Weights of a small transformer language model.
Size: 14 layers, width 192, 3 heads of 64 (1 for keys and values), MLP 512 SwiGLU, vocabulary 8192, 8.65M parameters.
Architecture: no position embeddings, local attention windows.
Each number is 128 + 24 x the weight over the matrix's rms, rounded and kept within 0 to 255. Layers, rows and columns count from 0. Numbers have three digits each.

# layer 7 MLP up, 512x192, rms 0.149, rows 67-138, columns 0-63
108074110168175113120163155120154144100154144137099131176140149137139165090150136148136116167087148173101125132171134152144101133149128154140117139114175118127122116109112148141147145122130103
125130135147139139147124149170124111114128158179174119102128143156136129081107124115113137146114152125110102139125128093138129114158144144139156144126124132155147129187118181124112100102108149
136087160102138144118145134100070127203126168139138130106158064108120146095106104147184174143123113096112072075120184121178133112118104121101131139135148155141145104122132144128128133141082156
125157116131160113183087100122118126087097151151149179130172144105178107164076114158120125118125163103134155140121122107160114103138176114142119117142096127138145082132115144108119131137131133
121140109134120114158104112129112089155115114107115127134153113128134122123157169155116146109122099164142118115124135126146100129106104114141110114166142127047140125143078172094088119128139097
137166147157101131098109164125119134127126137142136119117144107164098093158128170125120090137113119112104107118130156116108138135151121142138150143146101057102122134149114123099113110115155161
148148131116090128155103138177149134156121066149115107135093121138133144105160097117109134126132133130154165129119134104102143098128095125134113134178099155156163104119137116131170162100124067
131134154101110131067120091116137148103112149143129125147125093115109165133143149152116106161140145093135101159145128103071142142127212139103059118132172129102140164087122138102144095141106185
144128132134084142131117114157109125130139090125158110080141190128118116115120137074196096144149118131112059122152144108168089127158137094138124108111124118127130108134111132130125115116133138
119147108131143099210129187172169121110141130167142158092140092153078099130057142160145146126167101109109087150101119128130109143135128127096162092121138139163138135108082113100148160109154148
172132108110107120103103164118147155141160133135094138111168142125091154106148114150148101134150156138101141097145121102111155145091083181113117103114072088141144134154162101111148125107121095
166135159148144105113147120171117150174106140145112167090122156153135151123111097180147068093199159147164163149121148144110111093084110152115119152163104118105101144133143134135120089140125148
154090131159150111179148109155131130131149127144134107123144119113165141137136173121113122163110136154093130120157132150134100105105154131126123155120122127101117123127141166149137159139154153
124116147174123128148090082166196155124135116098115094130136148136166116092126151114110119169156138081125130145133124176103155088129102111105112141119142148095146136100133105140158117122082152
157126119130118116148104127141108133132129118160122114115145112148156148140136174109113099100105165092126117115140113128117114166115113132131141115151116118106121108137117132100119098113153166
153142122122117118149118090143119134113098139118141123081142163121090073169134164134118157180124141202113115166122114124107155114157103162155122137189108078134162116145099125125089122144127109
136158104124075128153136104110137083104101166172115134096175097123113138124123075137183125116109126186127107086128142153127129147137138087103182118119129092123111122125143145112112115139090125
117105147109153162152121131088098122097128122118156123114123118122129113091169127098061114157112125132083162116136114165138150113085138162076139139161145117108145142147116115115128067119129147
106123138146161132160136131106112104107131115141122126104127100120197134112124131128170128121076107134135077166157124092152087115110130140115131146118102160173092114122147173145111135160129134
113141152111108152127146136080084096142107126140121137155139136089114104094105155121151148135132105140149124131118119098165120146120145118111125113115150120151121106162122152109145141105133131
143163140118132162092127153119136104161062114122154137129136170124112087155102152105127127130120059100137136154149117133131094128154098114146143124156110120162158133153134079156127143153152114
148072152138125138092129130115146111142087074095158105104166129147145127144130126150157121171156133118136155091139139090121105135105115147148097165116143111144076163127106151154110105122135139
130146119146135144108136142151114142156131122124162122098119147090173140102152098151088108142129147104179051080099109073106127160117104095155138107138094080135109127145133095138143115131116105
157073133134155105105133153137094156126158176101064132125166118144091173133115148199159185085112123124134182118129134096112102207144097090096136162089132116147122109155095178128130149081161110
165133108100125126118121137168133106130114130133103111135148145156148135169128146129099145126089146122100125125123174114105137164175116129136126160119152083107127066132114155121147086098157106
119121171149126145116109106082157155131116113163154141161131093143123129154112163128138132117159136126148147166127095168089100107166183124084144104119140151138102125079118181157113110154113122
138127134116092146133149149170107063124163141117180087117115111107115100130134123134176103131129131116094112144140104137107130095122149169118098105177138072134118134128120130138139106102107169
114124127139118130123142123129156119152155107135126140145135125112154131113132126115151127139103134129146148111094118131113132132125135151119122128089111140125140142118140113106142157123138163
104137108120141129097121155138085129130126119136134154078123125122108100139146136132127082133159111081119110131110158166148105147125179145145161149126122143083126145156157123171115145095109184
126158124134143154119108172133111154139108135130128139117106166159141124115120128160152134134103136138146108108129136121201158138126161110095151120144107155168101083091105148144130157088148110
134121092149127124140082153156083109109091121164137128157122111173120130160154122124102135121115142122116078089146146121145119094138125115159104129122135145133101128122126141150133120133142134
103090151167108103137138108102139122091128145128115105134154097130180086088140172071178181157067135120126099177105116126134133106140104147138108142138100150133086113140098146153160110091113146
103138165140141132116120130133150139116120118129098095129134158133110121124130112122171124118165086109118112130130123117115145096113112111158152105167156143161137126142115118163110107129119102
147160109127071116178122113170176117148113123112109126115083122103143094133116135155111150116143142132105148107143108092102132146108102149173118159092066150126140132123119140074103130123093109
123136081107080103152101156130140094111132155147138129125090153144127134108125163109141159137121154145125102134127131128121136115116117153120139116134127123143124140125177127145112157119169143
104123124129161143158140151149112160137125175129117141153099131171095116136120157152152143161137146125102113123109101132141139117130108132138098124121148127106120141187103115098132119094081117
083137097118155148115124136136115108117142129114138139105100139133109126113139101139129133145157116172128114104111130138123119133123169156126154133105113114141101128088134092108125136124153162
115113140127158117136107133109141110127137111118112137118143143143090110173158151122105122110140109163142150147122103156173153119160126137174163165124134118118110184155121140113118119120131089
109138131116145118148173121153118110083124142168108190118105116111139092129143169181208136124123109109147131119125119120124102109139160121133094096118090140116083133103145107134133095140152190
132100138147175123115161129112141141117129096127135147123125104133096123131131127121139119134146119117127103143137124102101125100148134074083133176148117143157150144123116126150110112162115116
128141106112136151125110138160150122106166185119100134101119113167108125098139107126132141092092157119111118134185133115131143167109177064111179115117134133127138116133123130137150144090127140
140156083073143131135148119109125131160120180124097108091152113131167089105066097134112126125102169157121114105132114164128122105137138131162152170136093132154168132130120109110137150136123052
130095140155118137149151113167119184105112086146127132155166119142112101151138135096138152124101151110131094175144135137106132090117161149133118127108120118133119138100119122133171097136113173
142110131121098123121123144115118077142120147138122129163103064125118089165131175140090150141138132102118139050163155094106128136172134144106111102167105139139126109133129134120114114130132155
112127100166122100151112120160141171112146103128129095092113137081132126130199143180098066136136104124166150157124178152123120092142182139090140143094081105108135163155103137139146141171104154
109151111159110115155167071148117146155131129121076135093199106138106104091153138145110119117145153163165097090111133148154113092113118107141110104131125145117133122124088125095165144144107086
140147129116104159117110124134113112154121132161179113071126139131135113115095151128109127137118158138099137101115115171112133117123131151127127094130060133094143106157118142127106084119116122
128147135098101122124074092154105087091130102128136140108135140120114117102159142109122148125139086103138124172089108127112140126091109126116169146146121116147183143109116099134074137116112129
140080128112125123131154169134171091149156148092116137154125097149109130132149125159086137120130147131117120082157107121125125129075147135104105073107114123159141151140156097105127148122141168
115143131087128125121124152095141166152140111108111132143096128145162085130113088132147155138158140135102130109113123154139085104136123115090095106148165173146103127118163083144115094144125163
142128128137121119181132130133129143144130099126142182114139155119142107127146134115119131157100105097105162135111111100134108138129165142149148097060110155143083106166115107136144132130085145
141100136137129120121110122133131119166095141157087086111139129126103178112118143108099155134110124129108123197102090175086119097118131178121115137115103189133139104133131128142092131153143086
095153116127110112138131112122101113112139108136123174124097122107149151115112097135130125113102096117169126161157127144141131107102141097112166148107132161105109110124113130093136080140138135
139129124139104160094123120112134137122131126120146089175121117163111147109126093145115139136106135147133115123120143109161138121113160150178108137139151146139147159103167152132133128099146163
122126140129069122130151110129124093153119155164124133141146116107110108168163161145141112118097141111145115116109105106169160142161146131100126119128125158114144120137143149121130097084102120
130128112144118112166136173116137097128155084091096145142125129108131121149130167100121117140132099117115134147143102153143115111155117124145142127120134110133141149142115112128122097099129132
128138097136113119146082101111130094141103123132154123121135117171117109099125144138138138117087149125131139134127086135142131125142159114129116126131129115116102128160134145123103134124149128
146129146120139113128116126125141120123112131126137124124127150123123101114162088140129115122171119079113148122155083146092118090125124134099102108164114115160174125112180133120151148116130132
121107122107144109106091105141153120179120112074081130124126172130125107131113085098134096107122147135129144141100140102094153102108119108133092166108152135137108126113130061111153156128132160
133128136128179133124131130098171110135133111138132123136145118107174172117164128131093157143099091170119115129121127086143130162162130175146135149120102156147142163123121153146141196128120119
164172110163063161130082126120124161127110116126109153150117124160070131147130133125108153097103133144144110160145159088103155137142152075147094152088140142124177128126171116137133097110181147
151103104116148148110142128085138117108126151135158122135126116123168136144152117159130105118116130121134131099142099165116089094109126146166124138142134151116135136116146112121131123137132110
132153155123106139094137142103138117192146118111168114086110141109049142116095122118161113142166123082121105199137157144119114143143129126097106118137129080132099133182147164133133139115080154
096106133129141133137153118112146143142137150118140096141171132138133103125116113128113133143130126118097171124160140180120070150159151167068111109124116128160152113121146131124120151152116128
114119123143141125158118138128103111188096192109115136127147122146188104186132124122142100130092146145120109113083112097142136106119057136114121104141118115098115113112094147132138139064161133
150117119152161115128091107129141149143109120116113128104164156130144124160066123155114053110102109087128104152115135099134113156204182136123164170114120130099135147094094135166096139129140095
164121129109125132128132136138145161141106101106124128151134121112172136147113115118083098142135129146149108150134145121111141141125139127138133119153128141117087132152099139157131108122123118
119143137113120113107105137109116091122155124125116129124137133144113111115110142098132074096131112114166146124112137144134105131161133133131107161103119165099128122149122107120126112116119135
151126113070105143129104189094138134092133100138139101085103146111145117102081155154126152127137162126159096122151155166160128152132148158147064139132112118083136118101176105165090116109139135
111118117126151120139130143122150161081091159105194130118122113120153159156155158168147111148173145127120135159135148137093136092161107158086109117134108095063104135131163107155120091119105124
117152118141164104127134171144135160125132070111110125139109107139090106095184121096095153160160129102127137081123130142142117137097149146132102108097105147143165103108175131168121122144119110
140111121109141096098147156114109133153128152127115137135132111166128162087109116178112161151128144104139160142154129113161138121088153170144124140122162116128107102164078137105129168094153160
# layer 7 MLP down (transposed), 512x192, rms 0.106, rows 67-137, columns 0-63
142140171106135105143083159103147123117115131170130154107121152132159095124107098155137142090113114141107123149127151100122125181122146104087149143113075157128111135113084125130123107125118106
124126127088124147101124108137116111127067119090114129152126116113106122118141107148110167120096116142153129086146137152128166137133123140094100127141131121149114142090160092119174143147134103
148109124134183118103174117094104136118124144101125129140119110118115166108135120134094119077128148141153159094151131133023114118164161108159198077135100153138110143101162115135111174137117095
137153125126126126143114108117154124107156156096113067135132164154159138090143113137100119146172088150156134120144152144174133111120158133108172156137105082121108147102170113140094140098109118
107164129137143109090143096126117097143136116099136111143083161124150124173161149110112135121099136135094107142123102122101130123098122177157071119158157126141110153143144133183160172128127140
128179155144134116133080133151159135117122137143167124105130096118141129120157137120151138148102119137162106134163097135135124126151120153115172114142090157119142108125128111135116125136148106
154107105111130131092135138065107114137147151098115148107150097125134143144123141135097138158111117106091138088083137153104120112071152154147085093172135116135140120119137131118141119155146154
119109103109118121114122147094110157100135116119109155124112124144125144115177158141152111135163130114136177126112177123139128069119109114153147156070087149135123131148141127132111145170144114
120134110116105087150097156132202121110102133147137100127147115108119098129147116124107138119126098122123113147118111122094185115132140162116142143157169105091080158111104115086117098129162168
116204144219197067084098203181077161136116118154128108109121105156130132116116145135166136132106123098126120092122139139109137097158168133124140134147131161138122101122120136128127142084143109
205120145103103139111123139110103136123092158150151117116144132162107133142147112128120121124116130132170128149104124140103068145154110130114155120195170109115151093062152090168122140121158152
120107144092082172105116088085179094121178187121104135135135130121100154112162128106135131130138120154129166118144145131164114151149135152097140126149122151077146157133124116142129139137091139
145141143102172134107135150113133106154112135136135088118116136131125155098117099146117127079130138124146144135144112136072144166114124148136152135161138103121110122094120109162126145132134107
136136086142163139123134142116080123167101079137099155142121127123115156152116123152103143149124164160122111145075095128114101149146101148147144110147143137134118114130139149167152122147161113
131141179124125133155132134130154158137116150155174164101118127120108123095168149147115138155095086140154093132124137102171148111139113195126151098150076132140131137103098153122124138113125129
120134126140169119112120124120124134127157108085175109128152146128113080066149145101117106141155180154122138097145093156123101143119101145140079110091133116156113087170149191162126150104138122
149132103065100179104112086146114148129114148136124148082132133108101116149074140171114146132141136164126147145123102137163125151127153113151116179137080134107097140129110121146124122141114059
089148166151093108162145082164220116110167112108147130107203157121126126133117147140128180108114185118108150120131092113146127115119142098095133154125148170114108110132138162116166140121101120
116091138097120153138146112125087109156111119154134121096186089134072118130098114127165118148069123123144122147121154107187112084130140149101151146153100138162132122127111157150142138149109166
130110161116092116130140123152113137126160102137142104128135133136105130110130165089135124157121137159120145141159124145061156119120128119117127098080093108160139143148129095109085119102126104
156095083059132171132142092074080132099121135125103110117123106180113172134088098137094156126110154120149144126147133121128129136106141132137152145147092113123096138083090072104098130127136123
061176160178149107147138135131115131133119101157127126163088096151129114116104145124139152125105078145122084159124154116150147130151119110113117159116151137161118134112138132090121122142119150
115156144089128178114130113126169115149163148126183129137146159127172069105120154122138127156154112126128150160123135131106096156120156124140169118145127150138120088155136122105126122171140094
114155111110151112123114099131186152137141140106181104169147123061164182139151140135078061133113133174145101164073178125147146127142092146150137146141135160109113123112133130120133094121135105
101135120115112169171129068163144165107103099119118126154083150137133118100108135139135153126150114134152117117132145120182141160129135145118134149127128145118119146127130090140115138125125084
128112130147096131130104122128157157138153130183109143090099135117176151164143121123110131174169080137137141111122135089111129211096176127126151139101135175126098150133142178171128084144122150
108156151182118071144108145163170124110201141116092129111125135148127104112143129147138156140129123097113125124105165137138142071114184147134165153075119139107103138136111105128131143134105143
171098161153108127096137099086117120136124157122138126112121117143082151143152136110113130129100145146098143140152154133166163139132115128123151117177150105145111113146144145153116105139125116
179105177128151124161142111109112102144090097185113158147124129128133132160070104126179111135099164087127123117099125127102118125140121130124140135230093151087122128105121134092140098139177140
121098117177167134149146110109099131118085141137168123132180123126129101152099124123141129172135139063184117112081181125191132120143114097125127096121069160089148087145127133154153100139168095
140135180088097130123155102099133137168131158149118134137122104109122107169123125094157084159126134138110170143155118108109120134126155138136135131136126153131156126129139149182128137108098105
081155100170125149109097123119129137181104140114121182152113156196124138124124097133102180123104158152134157107118096097177100155135100122128127135087096127134167141141165170060130113144109109
181130130106106165126186127085080105090125116127123140108139089154117110125127144101157155108106113129103135150146122138156146132149141138140114144136112110093114172129148143144111119150151143
123152154086178169097077167134142106138106114128141118141161136113138141123102102130106095129117152165140119112131117162106083146155093159114158126170127115114060120118145152152107095122123120
156118136148135115141134138122106133118109166119117088151122123131117110141148100109123151130139182127120127129096109155146167071160145096144115132109152144158106153114100123113133141099126150
113134119110141114130139141103097160100124151084112120119160099121094114132093135131147117160129131148132079153148121160160128134155151122106161140086127092144143102076104134099098120149182121
172115158138091092122151128099126129138086127128145131150175106162096142144096145140138130122108139122102100114154155138109118098164110108103128105124128113147159164112084142149098125141112114
084166151113128090128099131144147167116171105168148130069128113115147115141130128159135125105111131106151117099150148093095115118126096092132150118073122113141115123144147127127127142142136168
134138142129137125131148108177127165131121090149117153103073128111155102126103161146115121107154133122136177069193128147151130133110147150136145148125115134110178105124121122175128113131165096
075168096117101128130081134174167173125153128133151118108110094126132132148160141092129118140129098169125139147136131159119163127110127155109107131116129113130152119158122148103146140147155120
103106097104134170078119105129135090130100167092085140105171125122093118118113065162089131098096139123085139135138144153140100137134127130104184120155164103103121172132147143172131169145187135
183146127082096119145089131170126121099131127110171097094130110124137095135146118153122098138138137139142185123129139126109097103128135132116128107164136142121149142164140139121133127145096131
119110088123158132077123138081068099131138117081089123130135117108118132092087101161109125128172156147124131129141138109139106146133146176107127103144126160093126106134152115126103115124091070
129115124114168131131123124113141151101166177130152139122147140105142178090168135132112131143136105147146113118168125132116193102123116133123151110105148080125155145157145156111164086157125194
156086091143171160117137118115108139153104154155145176114106109122163139190113190086095137092157112154179168132101138135115171097153082141141145093180137117142157092121157132151133137157160121
096127142151113154146138107155166124115151125141130124189123111156147126118215135118088135152130104125111122102161068155143124115154180140171151097083103153105149127085178145121148138175137119
077114126136158124119123117127135147098175122123100108118130089147134103133159136151110162112124124163130125145153129109127136094153156147155087128103147129169146139121145127135147158124112093
117168179153127076138172159179146161152172150123109148110123167111149143163139112115140124097149126122110086129136117131141126112114126117103139134073128119138129106184129126151160148133123103
123130131156173113085141176084094155139152142148167123118145120136119171126128078129117144148137128156112126173153123167126105143181156117095151113123163143129116115101114136166142136156164123
156096131109125099137131105097075129117140117144105137097137123152151123126123154137129102107109126077161098110085127159129116110112127153144119147149138139154098068132128151110102125119097140
149174110130160141113098102145083119101171120152152151082121122103105122111110114091178131149137098154147112120084152167158072149135140120143123151183147097130129131133095124094127119121132154
166101087120140151133088119136130124125124149101148133153110159100122122135123177171132144110094169086172180154174095120091077120131120133161123135155153088136121117148119122138148109133166134
156122123107129164127109107142159139103101120116136162138111142143162085130128174050135149127137109130132128128111119127095128121123125179148063129163109143124093159159114148124116133121133157
145128078144198154144123104106126122102127090167100147099172132093124113120127137122145133109134149121116167106141132136107137125084084138130112106153120184152142092123171130148151121139164128
118149122143108123118171154128135130102098116152094095110120114130123110113176139113119115129106123175114122138172107143121113157114166123133181184106126106094105071098136084121117097079121136
116134090104132095147099177162142114149127117094133068128109120127162167121138140126126122170101113112107138153148090122148131112183124150106139150127097101152147120090080161093133127121112120
125146124095124123106105134153111092125145100155077113098125145127118126170113107123118121096123132120163114109087170109136150158120109138154148117144107120119129139101091122150107109154094140
133104157130137134093149122101110148125123153119159133170140133130117106153109133116125162113135170115084134139133161127140121146144117118118110125105167170116121113150118143097146127172097136
180053159086045130132124106131102107152050127127161135102144114145119125164098134154130113111080121119149109159113143124139134129151123102139113148081150123116127102145164109168118099112126140
134138156125122117120094115162154130160178091145133120141115151120137160115134138149141125127156115126114098079116102172098111137077113141140122081105133142137112084131133107121151155100143162
146099131158141155125090098113131110162086144110151140158094115097147107140115178136061096120112134141113118141117144162157151110119092154110141135183153137194096124128063108108109118153148106
143118108145132177145093119143100093128116088143116122115124141112128104130144133179147112103122066132154119123127127108141134112115138116088120133125124144094087156120100124134140119117139111
144139077127040108176079096153126171167127141121152131153125133137142128112174113117139109158102154170103114149166190077125170127170091151126144127137137107143137101120152125110177127154078161
119117120149157105112196153108070164125132130143138119118120101112129152147127128153121130095148104117109096144098106141142143138109102103210111159145116130133138096113113119131132096127175154
136122141145176159160136104134078100125144112159153127175099136149109115126090152101145081115090158124154140177129110130116127155151102115112094134150156128113110136147137108132139104143166102
127115153105162118093159111089077108112064084104155143082093128134113137093140106160085130107098135156142142115092101136158093116142099108140149128143148099134115114118169087138132148109109084
090189095157112116132113136149120112134128130123156135110115143088116075106122126127106119157153114107131125125124136125119136136146120151112127117095090128112112126149121108143163107145130143
139097167137139104164168093105139139108126122127118111103146095137103133126135168124105141163100141124113134112121136113144117149168138102147131134149129094143116121112137096141154156117119159
145110117095069098150179118108154109126121117121122132117122097100192166151139110140072141105126132157158132094157143133153049128195128123139104130102092152146153119100102126099111095099110145
114110157113115119150100070098120092123106109129159134118147099122081149120105126148074138139102119136116142107157146123140120112134121141098119132133117087139118129129150138117145129147094128
113120131128105115124131168126134103153114141174144126112128140098151109183103075116119127115094105117120101117134169139151140142163122096100120121125107136097165151144087103134122107129173099
# layer 7 MLP gate, 512x192, rms 0.143, rows 68-138, columns 0-63
106094148173161132144156139110117134135148144124146112109111142114167137137129157099153137148131114110115091152097122115111111063150158129137147086145138155127108141164100158136126107139107142
100093098145126175106158138056112131162118156166152116138109141106134104135113168117111123145121102144166124097106087120152120114103124142145107118129137159169144096114164164136140135168100137
109108091151138148115124115119131133138129119113123117085112112186091096147138115093132162175109175137133123133102114153094091149128161148153137145136150140125114152101130151175136142176094098
128116126139189132116126089185133119196136083103098192138134169121129147133136142106117129108156097125108128125124145111060137097131137096119096117151129156159144170123134148143148144133106145
118092110175134139134143121126115145116155111117123136119135127132138108165118140127096119130153141108120133116125141112123159085108107105184117122132119133142101101134120121134154130123115125
130091132123165135129169128115129127118100104163166083135125111115136145165142168119146167172120119116115105131162121104144123125144162126162108132138137151143138152101148126149160126124124123
141099138113129125141080119132145140110080147161134149087120138086107125138139142117154131149121130137135110160099137135094180134136160129171114111162156125116127139087134169157166124108151167
129094133108160145136118136173120144132152127128144140116138137152167165127120166119118139163134163100112122155123100131084130117138123125111125112137134134154078157150156181163143172157114145
094148132162121105158123165144148093105116132166110159137090135130130122156132174143126136123122121139144113131110111137111149129169163135118153136158100150122120144102143122123109153157157168
097100079204157156169117116110124131102112119081112116127132116139103105141116143136136154132098106154117115177114183110155118145115143171127200142114119115141144139127132158144173113128107102
102115104182114139159152146116088098125104126120125114128109164104130107158107181176109137137109113159158126163089121120125118130118125137127147124145128131118110109124139143132123139113118170
144131147111137122113119081080131134127128104143178112168139144122115119135130142145133166130117133122154152156121102111125136120080149119146177106153139152164110148131119172157138119151152113
105121164153132132118087095139127174127162156131073089139135130157125152152139122095143132105146122180133124103131115153092157084112148116143121127131156143120140140129169131144099107155162149
115141103100114115130100085128114141162155140159085144125138116151126132092119112122101116123155154127126097103125161165153149132106106102137086140162124127101116135119130104096110108146109146
147104104110156131122123112094111109131097117094134141144155150152124132168114152152152169126145105136144125146141103094080160097102148129189118146114099153132137116119161116122131123158152131
117083100131153148103108121127108140161112160100152134120144127102155123151107167140142132128121126163115190137093122144139120117124160149122118168153126103083089094113135146119137143167122126
148123139123111157144120113146163131121149114142120108150136083113129163134104164135076131132140142091157162091137137147163143134120114136112135091172163126118174122096149138154143085107112167
117085130173125169095143088110118129133086136123184099156124106084111122121136094120105106136152145110119107095135154139082171115127144153108149117103155153144117130118193114145127127167130107
145142147110150144135110104125139123159122106091154167185124134123131106133088120117118142121109095103139073125124166123149136115148144109103160118198116151120163133090141148127185118144176144
117119126147134155107086139112055097126107115142082071139104119114113142179140119142126149122155148151167141138098106125126161156124084162154120124130139116149111102122112128107128126167095111
145072131175120162139123070115092088139100142113098157138105121132137122136107148128137163124044187118146119145143148132123127151124140150145128167143143135145120076140132121109149128133125146
110104116152171141127150113133118123118126125085150124134121136120105103122151146135089139172107119094139108170118086126090143149126145116109180121149123169155130129116118152164149147175135087
163100114103151138133114123114119176082101102141159069137090124131137140127115115136147150163153108147135154161119086111105159166175126134148119130146096131122097084125123154170152127096151086
091116128133112155149149130091112115122138144118114109120097113121155125127128108175149115129140110142135099131131105132149134108089132131137115134162121146126150123077121107121114151169159097
145118114120110152137126102117117134093112135141123127103149125152139102123128100107124136132087130142143068076094106096127144145122133140132172136162145112151174107138132130117164127158157143
149098131175155197161170117166141112110121061117140117136112093121118131136155154137108121144124103159147157127119080117104103132150158113167144115150161159155185151124138152128162142156133138
116135124146135151171123141153148120139134101141132134145125139095165125114111109117113115143127112123156139098089111127124128131100143132140151124105111150120147144118139122114135164124148151
086132055123126136119135094137118088130139160095076144108131149112090138171140090147150113116143153098130159133138106131094155122112119170159108145127150129150105106118167108130117153133126117
124097128188182137112180097127109148138129101121075153136143134134139161159137094148122119122157152088127142138134157096104145096145109166143157076146150104118169155113135155181175101165138137
135130128137138130101163111126147099121119175120144164082138115110133159131128191148108124138129154190142092111110148132103151100139140169140134120125149142130120128130151132118144114154126110
102129108125149174129114091126129124112121127117137123052099118131123139114113142153077095124148119111158096131107103114143130094112137136132195125149109155148166125107173130166164130195110140
104147108138149138109157129112143105125104154111141115167126188139149131134129136128116146140178145126121146122111100154120140097081117128141147123129119157140072121154093099171127100122102148
104143114145156137138108126126105139143128106131136104138083106128107127130128133120146143151151139115165150140117105141136161135144122113128114122182141130175142128074141131133153175145125140
144142093116122139147150123149164133115115140106124156151151169111128122165099138134119171175094117104155155152135098105142151174114141133114169098110116149138171123152155129144129095137142122
118113101124150138175138122157134154117132137143156106133071165123154117145159113114135125150168133099099142110108092152147138098134133146119095134141122125076146139126162112152113105149109149
094123087121156111159115133101142112125121104068086122149119105115089102141111147096121142117129105110127141133142116133121124132130139103126142118130116161126112118129140109094130147120113119
114124105100118143116121137103123096125137116141150096121107150153102108120147111119152141120154136176077143122125081139101113175111139142148139133133129090154123165139123186111101088143160141
132098116153135138139121102111110060142133143113124140137127156109139112171107141107123152134125115121143128121110141091146132108126135146162159122102159142133135117154075187162167161148131126
150137089144123132164121094164138140130127165123168151097165153154137121140128122113088111132136143147121108149082120110076128125171153111142202134098110129141078134142097178157110136155146143
106104093146183121152122091081104174121111098086100148110076111128101094175125135119100134119121118130137121079116141113136138118111108112118146146182147104085097122089166142117139181122158127
106128114190137131161098125149146131126111073113117149138099141122107084150134115118128165162109136104186091169116115129161139168100158126130148145141134153095104099108100122130122144161108103
095104107153113159152118138116086122125114112116127117148105114102138126115138140105061158145112137153138096098110108077131122101075160163143116110131144132126153126156137153116164094107127131
123128121142125135123114112121099114181101139114140138118102120126134091178107143159132131108121153131136144104114107150087126145163145126084131113188143111113094105088125075130113140139158126
142100130147180161119162098099132135112107119141138164134106131153099129138070084132139142135092137112188111149089100084148119103096129148141151106195134144178132103106143134127168140128130112
080118102139113172102107075067152155151099128142100121095118105107148108145113149169137060122069150151124110137101120172094097173086176098105148145108163146145142120070169100103150126117076147
134153134143129153147110115128127099147096138118145162115129160103152106103139121091142106127166125125155138096095114124157125131112117096094138078138130134080104099103143129161150131164135173
133110100148163132127105139129152130163146105083111140170142155121130141128132106082125133140159145118110114111134165111119166145122123082109123143133119147129135108110083123162128135099157154
109057120164155139181205160107108095135149127149101137131113126096124181137105110176134131151142133173125128155121117103128154128116113103105087123159125096105145107135118124101121124129118117
119086159125141150124146148137124136144144137108108131131125133136119087131139135133139093091109079175133149124079134117097074123188159112136111134132157109111097123103089161162166100116144128
137132130152145159143133122106136150135118141099102168116146129134159134155128114123132149178092122122112135149075125096148131108116145120144185131119129134135097095113131142178178150145133126
116107091112166139139156090094116138094148124151120124120080100139131119132125098102111112101150122149146120187097159144153124136073139142135134097153153120105144117079148113149113143165117131
130081106167127152112163161082132092111120138124073109120139117114145114165129137163162097114087122142136128136112152107107100133142144117154125134110112121129136119155105125111098114109113149
141109102111140125152092122124112106153107091108105146143129157104113104133130111137138117116165124153148129109122119151109138141133098090139115119118121131117185121083151127125108103130171143
138106088135126153102147151114074130149122128152120088114138100162136145139143106122141120128171126144145145135106101119101163114128123125107095131111129152109094099138113159123140080175110128
145099109150125140173151119082130088137133109109126145129108162108136099126106143118097099122105165154153133109110108162107148091112143093140176117130143135111113157135130116148138139124106153
108120132164148130099145118130062124139130108115133112131115099107134139174134097162093117114160123134136102148091183123138193106101142132142136119132145105139150107112118143151111118143137146
147154119119143133107137118133121100097104120104125109092100141144138123130151101164136126114133145108138121110100127175113146129107120146119122131163099096156162091099178128122110138137137098
123087128192158160171139165111129090132136120114134154110118125119105137138107155144122114101132105152126106139144170151132110105132133078114126160130161130091133135146102154158129125149103127
158114101123138171099175135105110061147115134110138134127112167141101116171124131101127152146146099142162152118130120165153168122127144120120115130141123159146145106183123109154143123113136129
156080144142166154138092138132134140137108155113138150142144117110122161116109120157169092096139109141125118108082147129136133117117180099133133091159132166147134109102141088151143112148088115
137131137107115132155099122121128094154095088092121154135112135075111108131135158106114143128159102097117110132108125124152151152132132092067127134126139135128096151144133149141136131126142160
166114041098146130131142147144120115163104089101129116140113120115131142105120137105108132129124097126160176081104136079156126174120144117151131119144106150142178093138122184120159095153123126
126114111127139145140132098133151101156135132133141099168150149110149108123154139097104130168120159109090137157131111123117110114127116136113089114147133161101108112134126121108152147140126172
163124114139136147149157122089127108159119104173139152124061118146118126137112116090097132151126172150112113149106075134149117159119137098124145111114149146169123137095178108120106121121156140
135107107103167160082151109157122178113104151076087129170127093140102137147116081118116145101141149067099078137120148108147194161095153124090145128137092105133149092119135137118174144160144089
089150119144133144152102108154116135147110137154153131104099127128090092099134133113142119101133095121148126143109105158100098100133135131121149139140105142120141157098159127120131132136132145
123124125150132154132112112119130085149121125123145136130116145099148109105105110110136127138156088138168158176114092163105125090103094127100103082162132156124125136128134128132159095135130160
165120137113125153132114081117137093159143090107140107144125120129148136152113120122113110143142118109152093102112161152094133113155157120088162065167186127158093131105137167163188144138146135
141129120118149102121106106147112108102094143107130152151104086099154159109109138138087094106153164117134131116106121136111149117127160135142146185119161147126123134114177063167129144157111169
083059109154183153110142106105082131132092157128120094142116118120120116111152137126113136131150154150124121125115134167100131137112114153135116139137165123138139126112145113155139169139128113
128119137151134162126122080101128116094098117135128140124153110122102120122129095171100089070196142133180126093128114145118138130111138124132139121149138138106136153113187104195113125159124156